Part of a small language model's weights.
Size: 26 layers, width 160, 2 heads of 64, MLP 640 tanh GELU, vocabulary 1024, 7.83M parameters.
Each number is 128 + 24 x the weight over its row's rms, rounded and kept within 0 to 255. Layers, rows and columns count from 0. The size above them is the row's rms in percent of the matrix's.

# layer 16 attention value, 128x160, rms 0.209, rows 97-106, columns 0-159
size [105 103  96  86  96  90  98  98 103  89]
[[131  99  74 150 103 103 126 150  90 109  86 127 106 139 152 146 115 122 125 148  92  95 126 149 146 133 132 171 122 119 145 129 146 165 109  98 121 146 127 141 126 113 132 135 153 174 175 109 144 112 125  73  82 139 198 118 128 136 135  99 157 124 147 116 147  81 132  75 111 147 136 153 120 143 128 126 162 159 143 114 120 112 147 127  91 102 139 110 122 143 141 150 141 174 138 125 140 118 170 152 105 137  96 162 176  89 115 105 163  71 146  98 142 140 103 127 111 132 154 116 135 124 142 105 176 156  98 111  90 120 101 116 139 125 139 114 113 109 116 127 107 134 143 149 175 123  94 151 162 144 103 118 159 155 132 154 140 151 116 112]
 [125 133 153 108 145 123  82 152 135 142 125 164 116  86 188 144 121 192  78 106 101 133 110 150 141 121 124 140 179 142 122  94 120 138 150 143 148 134 114  94 135 102 106 167 139 139 102 140 120 197 114 125 136  96 146 112 136  95 143 108 120 109  84 133 127 165 167 123 126  89 145 103 114 154 110 112 124  91 183  96 144 112 136 154 140 109 139 163 153 120  91 150 113 117  71 156  77 148 140 123  93 117 111 111 135 125 115 129 152 153 174 142 129 134 115 157 154 131 122  95 137 139 119 111 145 110 110 139 129 149 116 116 152 146 130 134 115 139 122  89 116 105 118 193 144 148 142 142 136 118 144 128 179 134 143 119 133 105 102 151]
 [146  88 134 102 119 142 140 142 121  90 140 159 191 116 118 152 163 136 131  76 144 102 132 173 123 103 106 110  95 126 139 110 146 159 148 168 174 106  99 106 110 157  86 152 129 145 105 141 131  91 131 131 116 117 105 128 148 136 147 157  89 173  84 104 110 112 135 133 119 153 168 123 114 149 137 161 132 144  93 117  77 142 107  91  88 114 120 144 143 141 116 140 109  89  79 162 141 141 121 107  97  89 125 133  95  92 124 141 118  99 158 116 156 148 134 142 111  86 152 136 130 155 132  89 131 127 152 138 123 125 134 152 107 118  73 143 124 124 135 156 147 140 149 109 123  89 132 115 119 128 121 102  84 148 107  96 144 159 107 156]
 [156 114 118 143 148 106 129 135 133  83 123 117 164 113 109 128 145  76 106 148  94 166 149 169 168 134 174 121 108  88 122 150 138 105 125 146 124 108 102 113  78 118 113 148 104 118 118 116  91 144 137  69 128 127 129 100 102  63 148 143 136 119 118 146  96 120 143 118 128 136 176 112 138 163 148 138 126 145 114 160 159 172 167 119 105 145 134 147  88 109 115 122 121 118 103 119 137 122 134 109 156 148 111 106 154 102 162 144 164 130 159 104 134 142 121 135 116 132 126 113 161 157 151 104 158 140 103 149 176 117 117  93 140 151 101 113 160 140 151 173 109 103 154 136 112  92 131  95 118 183 165 133 145 139 159 139 166  97 137 144]
 [117 160 117 104 163  88 115 149 118 102 140 136 142 169 142 126 166  80 126 163  82 167  98 165 157 129 114 133 149 134  95 152 134  87  99 163 144 110 166 118 102 107 121 105  93 121 113 134 101 111 146 141 115 138 120 127 140 106  87 132  94 122 123 120 155 100 120 129 142 114  96 110 130 116 154 139 200 123  96 122 149 128 146 132 145 120 145 152  92 112 160 148 161 124 152 120 117 135 161 158 132 125 107 134 144 181 149 121  91 175 144 113 102 128 123 110 109  94 140  71 158 136  80 126 150 175 113 141 107 105 100  98 154 116 131 134 133 146 102 109 126 124 168 116 148 165  90 115 134 153 166 157  92 103 124 148 140 116 123 135]
 [104 177 131 127 155 102 160 112 159  65 115 141 135 136 110 146  92 134 120 115 120 121 139 134 138 157 128 120 147 124 144 143 164 136 127  89 154 163  89 202 161 138  79 164 164 136  96 101 141 151 167 148 145 134 118 164  80 110 145 141 113 109 130 133 110 150 140 128 168 144 112 102 161 160 126 118 145 127  97 103  75 167 145 103 144 116  98 160 132 139 141 136 148  97 101 165 132 147 132 158 110 132 151 118 134 141 130 144 154 118 126 110 128 105 135 130 132 190 122 103  93 124 130 132 131 128 169 157 150 104 147 103 106 142 121 110 156 135 166 109 157 126 154  88 116 133 161 107  99  97 124 126  93 117 165 115 149 110 133 105]
 [141 154  95 158 109 122 113 146  77 160 116 113 135 147 145 127 121 128 132  97 132 114 124 107 114 126 111 157 158 127 133 120 107 133 139 109 128 120 160  95 179  96 108 131 102 137 118 113 133 139 183 134  96 138 133 131 124 127 110 143  69 150 135  93 111 154 154 117 123 139 160 112 144 157  67 114 121 165 136 154  86 129 124 125 110 154  95 114 169 124 150 136  84 123  96 118 118 161  91 178 104 167 112 115 101 111 112 131 138 122 128 129 148 107 143 129  94 129 118 100 147 105 119 143  77 170 126 128 151 144 101 128 134 105 154 142 111 129  99 138 120 165  84  82 180 123 115 159 142 119 102 100 177 150 129 190 100 157 131 136]
 [150 164 106 134 139 115  90  82 112 129 167  90 145  97 144 143 132 143 139 109 118 141 122 103 140 155  94 144 110 128 146 105 125 128  97 128 148 123 164 127 126 100 175 139 100 132 115 129 163 207 117 109 148 121 167 126 110 147 139 130 102 154 121  91  75 155 153 159 154 153 138 132 134 100 105 134 136 111  93 120 133 144 117  85  88 183 149 171 140 101 103 165 142 108 104 127 135 145 161 176 145 116 110 148 170  80 116 114  94 115 127 148 129  99 118  75 155 131 132 147 133 145  85 109 132  96 103 106 112 111 103 166 100 128  94 136 161 130 123 119 142  94 138 159 136 104 136 127 136  86 131 106 109 135 121 122 140 152 120 127]
 [133 150 150 115 130 111 129 142 109 127 137 101 147 150  96 104 135  77  89 175 130 168 113 128 107  87 134 126  97  67 112 153 128 161 142 123 162 143 142  87 106  67  98 173 102 135 104 122 126 129 143 138 123 156 205 114 114 156 144 111 126 121 139 174 156  90 114 147 126 115 151 145 132 160 160 114 145  97 121  90 132 101 134 111 133 103 171 143 114 106 156 136 128 138 104 165 153 119 114 113 185 126 116 142 110 123 104 134 110 111 120 152 139 102 123 123 139  81 144 162 165 141 152 145 129 157 123 106 122 128 111  88 107 137 108 157 113 155 119 134 107 112 115 139 132 148 145 145 160 149 138 149 166  93 147 164 174 121 135 125]
 [ 90 140 130 111 120 121 132 113 115 131 149 130  83 116 149 116 112 129 158 149 124 130 132 116 108 159 117 125 120 181 143 143 119 138 116 105 111 105 136 138 151 153 111  85 130 124 149 103 179  80 127 183 156  87 136  97 107 130 103 124 116 145 168 115 118 199  80 132 168 149 149 124  84 103 136 141 174 142 116 136 119 115 169  93 158 146 131  99 164 101 145 170 149 118 119 113 159 109 122 123 112 109 167 115 160 125  82 137 130 102  85 149 134 112 137 101 129 144 101 126 135  98  85 129 173  77 137 151  87 138 113 128 146 127 108 165 183 140 106 120 139 110 130 123 125 146 138 139 145 145  88 167 116 117 112 127 130 116 147 132]]
# layer 16 attention output (transposed), 128x160, rms 0.159, rows 97-106, columns 0-159
size [106 101  98  89 101  91 102 101 109  89]
[[100 160 141 127 167 153 102 122 183 159 189 128 113 128 107  69 142 118 116 140 144 142 147 105 165 137 112 116 125 152  99 158 138  97 128 145 151 106 148 120 136 176 133 144 129 103 102 101 127 141 152 157 170 112  71 158  86 159 135 123 141 161  93 159 132 158 134 151 118 153 140 119 145 139 116 130 125 151  72 108 138 154 108 112 174 171 123 120 166  98 112 135 127 110  86 143 139 134 123 111 164  95 181 147 102 152 147 151 107 150 140 149 138 134 142 123 135 122 129 129 117 165 108 157  85 140 140 136 103 143 170 143 143 139 142 134 136 163  98  98 127  93 113 137 105 116 141 130  99 136 105 112 106 115  93  85 114 117 137 147]
 [183 119 118 183 146 153 133 108 115 137 149 102 163 149 127 116 114 105 165 130 161 116 146  98 107 169 129 117 124 152 154 130 133  72 120 146 137 155 131 118 118 130 134  95 120 128 136 117 133 116 131 109 117 139 117 143 131 148 135 136 151 113 121 135 116  95  94 132 128 189 124 134 118  74 156 199 129 122  98 153 152 162 100 103 114 133 114 111 135 162 121 124 138 141 140  85 184  90  85 139 157 168 154 158 104 169 159  98 125 137 103 127 114 127 152 113 113 126 160 135 107 109 107 140 109 133 134 102 169 154 142 109 107 125 101  95 153 134 132 163 145 170 168 109 102 119  94 132 106 113 118 104 112 133 108 154  85 182 133 116]
 [106 151 167 154 144 131 148 108 101 174 104  99  86 123 115  92  84 133 121 167 134 157 113  85 138 135 189 126 157 135  94 103 115 113 104  97 129 163 189 120 128 130 166 133 124  77 119 128 137 118 153 121 142 117 132 150 103 117 147 110 153 148 124 140 126 133 143 130 123 115 113 107 143 129 153 101 117 133 122 172 166 109 110 118 143 104 118 124 120 181 110 110 146 135 165  99 127 110 147 152 163 140  88 170 135 117 156 110 140 166 164 108  96  81  82 108  81 181 135 103 101 122 127 142 142 153 126  99 132 118 135 119 131 119 171 118  99 176 142 127 122 102 115 112 137 143 154 110 141 122 119 158 125 132 112 125 142  75 148 109]
 [108 153  99 126 140 154  88 127 112 171 132 148 114 123 126 154 114 143 158  95 151  96 143 118  83 120 133 129 113 133 131 107 154 125 143 117 144 151 187 115 159 128 161  89 123 155  90 133 166 129 127 163 109 118  97 171 146 142 164  93 109 161 115 123 112 131 123 117 124 145 117 134 139 130  93 136 168 141 166 158  92 106  90 181 155 139 115 132 129 146 139 136 162 107 149 138 150 147 138 133  97 137 109 203  74 161 116 115 134 159  95 133  92 124 112 125 151 126 125 118  60  92 106 136 131 131 182 114 104 163 152 117 111 111 116 130  93 140 145 120 137 113 105 127 135 166 156 155 124 130 118 141 127  99 145 105 116 164 126  95]
 [108 116 124 132 122 136 133 151 141 150 119 120  98 106 117 171 134 163 127 126 136 113 189  99 113 143 146 132 102 115 152 141 115 173 155 107 108 166 131 138 120 139 153 140 158 115 116 150 146 151 117 108 109 101 127 133 141 185 178 124 149 126 150 166  76 147 136 131 119 138 125 140 107 153  81 146 107 187 158 143  96 131 125 156 130 151 108 121 142 154 167 133 104 138 147 149 157 114 119  82  94 139 153  89 123 116 139 130 138  72  98 154 158 144 162 147 112 129 117 186 102 119 133 118 131  68 127 131 125 148 126 140 106 134 104 126 153  75 143 154  89 132  85 133 121 108 161 177 139  92 128 107 169 117 144 141 103 133 122 119]
 [159  71 124 135  74 145 112 146  66 172 124 100 114 123 119 164  86 118 158 117 128 113 106 142 140 112 158 122 121 167 159 120 146 108 116 147 117 124 156 105 154 110 161 141 127 118 158 139 102 103 116 117  89 119 115 124 186 130  96 126 132 143 144 123 147  65 125  95  91 124 142 147 123  97  89 101 134 157 169 172 146  89 152 151 139 148 159 110 157 102 108 135 130 129 167  85 121 120 140 120 127 121 141 150 119 130 138 142 148 163 154 146  96 145 110  87 168  83 136 106 149 131 156 102 126 124  97 131 151 147 140 135 100 131 143 123 114 168 149 113 126 129 138 159 127 143  80 117 169 154  99 108 134 110  94 132 113 117 115 137]
 [111 107 124 161 148 116 179 128 163  81 162 141 139 112 119 115 135 122 119 132 161 164 135 129 145 151 122  97  76 147 108 156 111 109 104 161 158  77 119 100 133 152 127 114 159  99 150 121  85 130 102 104 154 140 120 126  92 165 133  81 178 125 129 132 165 158 128 145 101  99 113 155  86 138 148 140 147  90 116  81 193 119 122  95 119  79 152 162 110 153 102 142 126 147 154 125 105 121 108 131 143 116 108 133 131 155 140 146 128 108 147  94 139 147  90  97 139 107 167 139 119 180 106 117 160 149 112 133  93 105 138 113 109 156 138 133 105 121 124 101 131 113 125 110 119 159 154  85 143 131 121 126 100 144 133  95 113 144 146 109]
 [113 132 144 122 126 160  98 112 135 132 110 146 120 143  88 169 141 108 117 163 122 181 160 128 123 121 142  87 174 117 139 132 121 110 146 133  75 141 105  86 119 151 119 103 117 114 175  92  73  49 101 120 139 165 123 160 110 133 108 141 129 100 144 185 133 123  95 138  80 133 127 129 151 104 154 129 159 131 129 101 168 119 110 151 148 105  96  94 146 118 150 131 135 143 156 147 160 105 102  91 154 149 142 141 122 144 135 139 181 120 147 111  94 119  98 167  99 128 140 127 124  84 136 137 127 151 110 115 151 148 178 140 157 110 126 107 130 113 120 101 126 145 111 130 113 127 108 104 119 174 160 150 136  97 150 122 111 113 106 126]
 [108 115  96 124 144 113 128 136 137 120 128 161 141 104 110 145 143 157 166 110 105 101 151 126 133  99 138 114  95 159 159 104 115 126 134 136  86 121 132 125 135 137 177  68 116 144 108 183 127 139 118 132 117 102  84 136 108 157 112 133 115 148 126 118  81 168 122 106 133 117 113 112 102 149  90 161 116 122 138 121 112 171 133 153  85 126  98 104 141 165 174 110 148 138 137 130 143 128 131 153  99 124 123 101 160 144 110 106  99  87 115 143 157 149 131 117 121 167 125 115 104 120  96 154  98 140 158 121  92 127 204 154 150  99 103  90 134  68 134 129 161 114 151 132 156  95 162 111  99 131 131 133 100 120  93 105 102 153  97 154]
 [141 124 127 126 111 118  88 113 151 105 139 144 112 116 173 133 140 122 132 159 136 124 113 117 120  92 100 109 140  75 152 108 110 102 114 133 116  96 114 129 119 117 115 137 139 152 152 119  77 138 120  72  79 121 121 107 118 106 158 135  93  94  79 123 147  96 165  88  71 111 117 147 163 140 145  73 111  96 137  86 124 132 111 126 135 133 135 119  98  85 139 106 117 152  98 159 116  96 145  96 128 135  96  77 153 112 125 154 145 127 150 104 121 124 112 136 121 140 124 137 150 151 146 136 105 109  68 118 154 111 146 146 145  90 140 101  67 128 148  79 105 127 109 162 104 119 127  74 126 146 125  99 148 144 140 138 119  94 131 123]]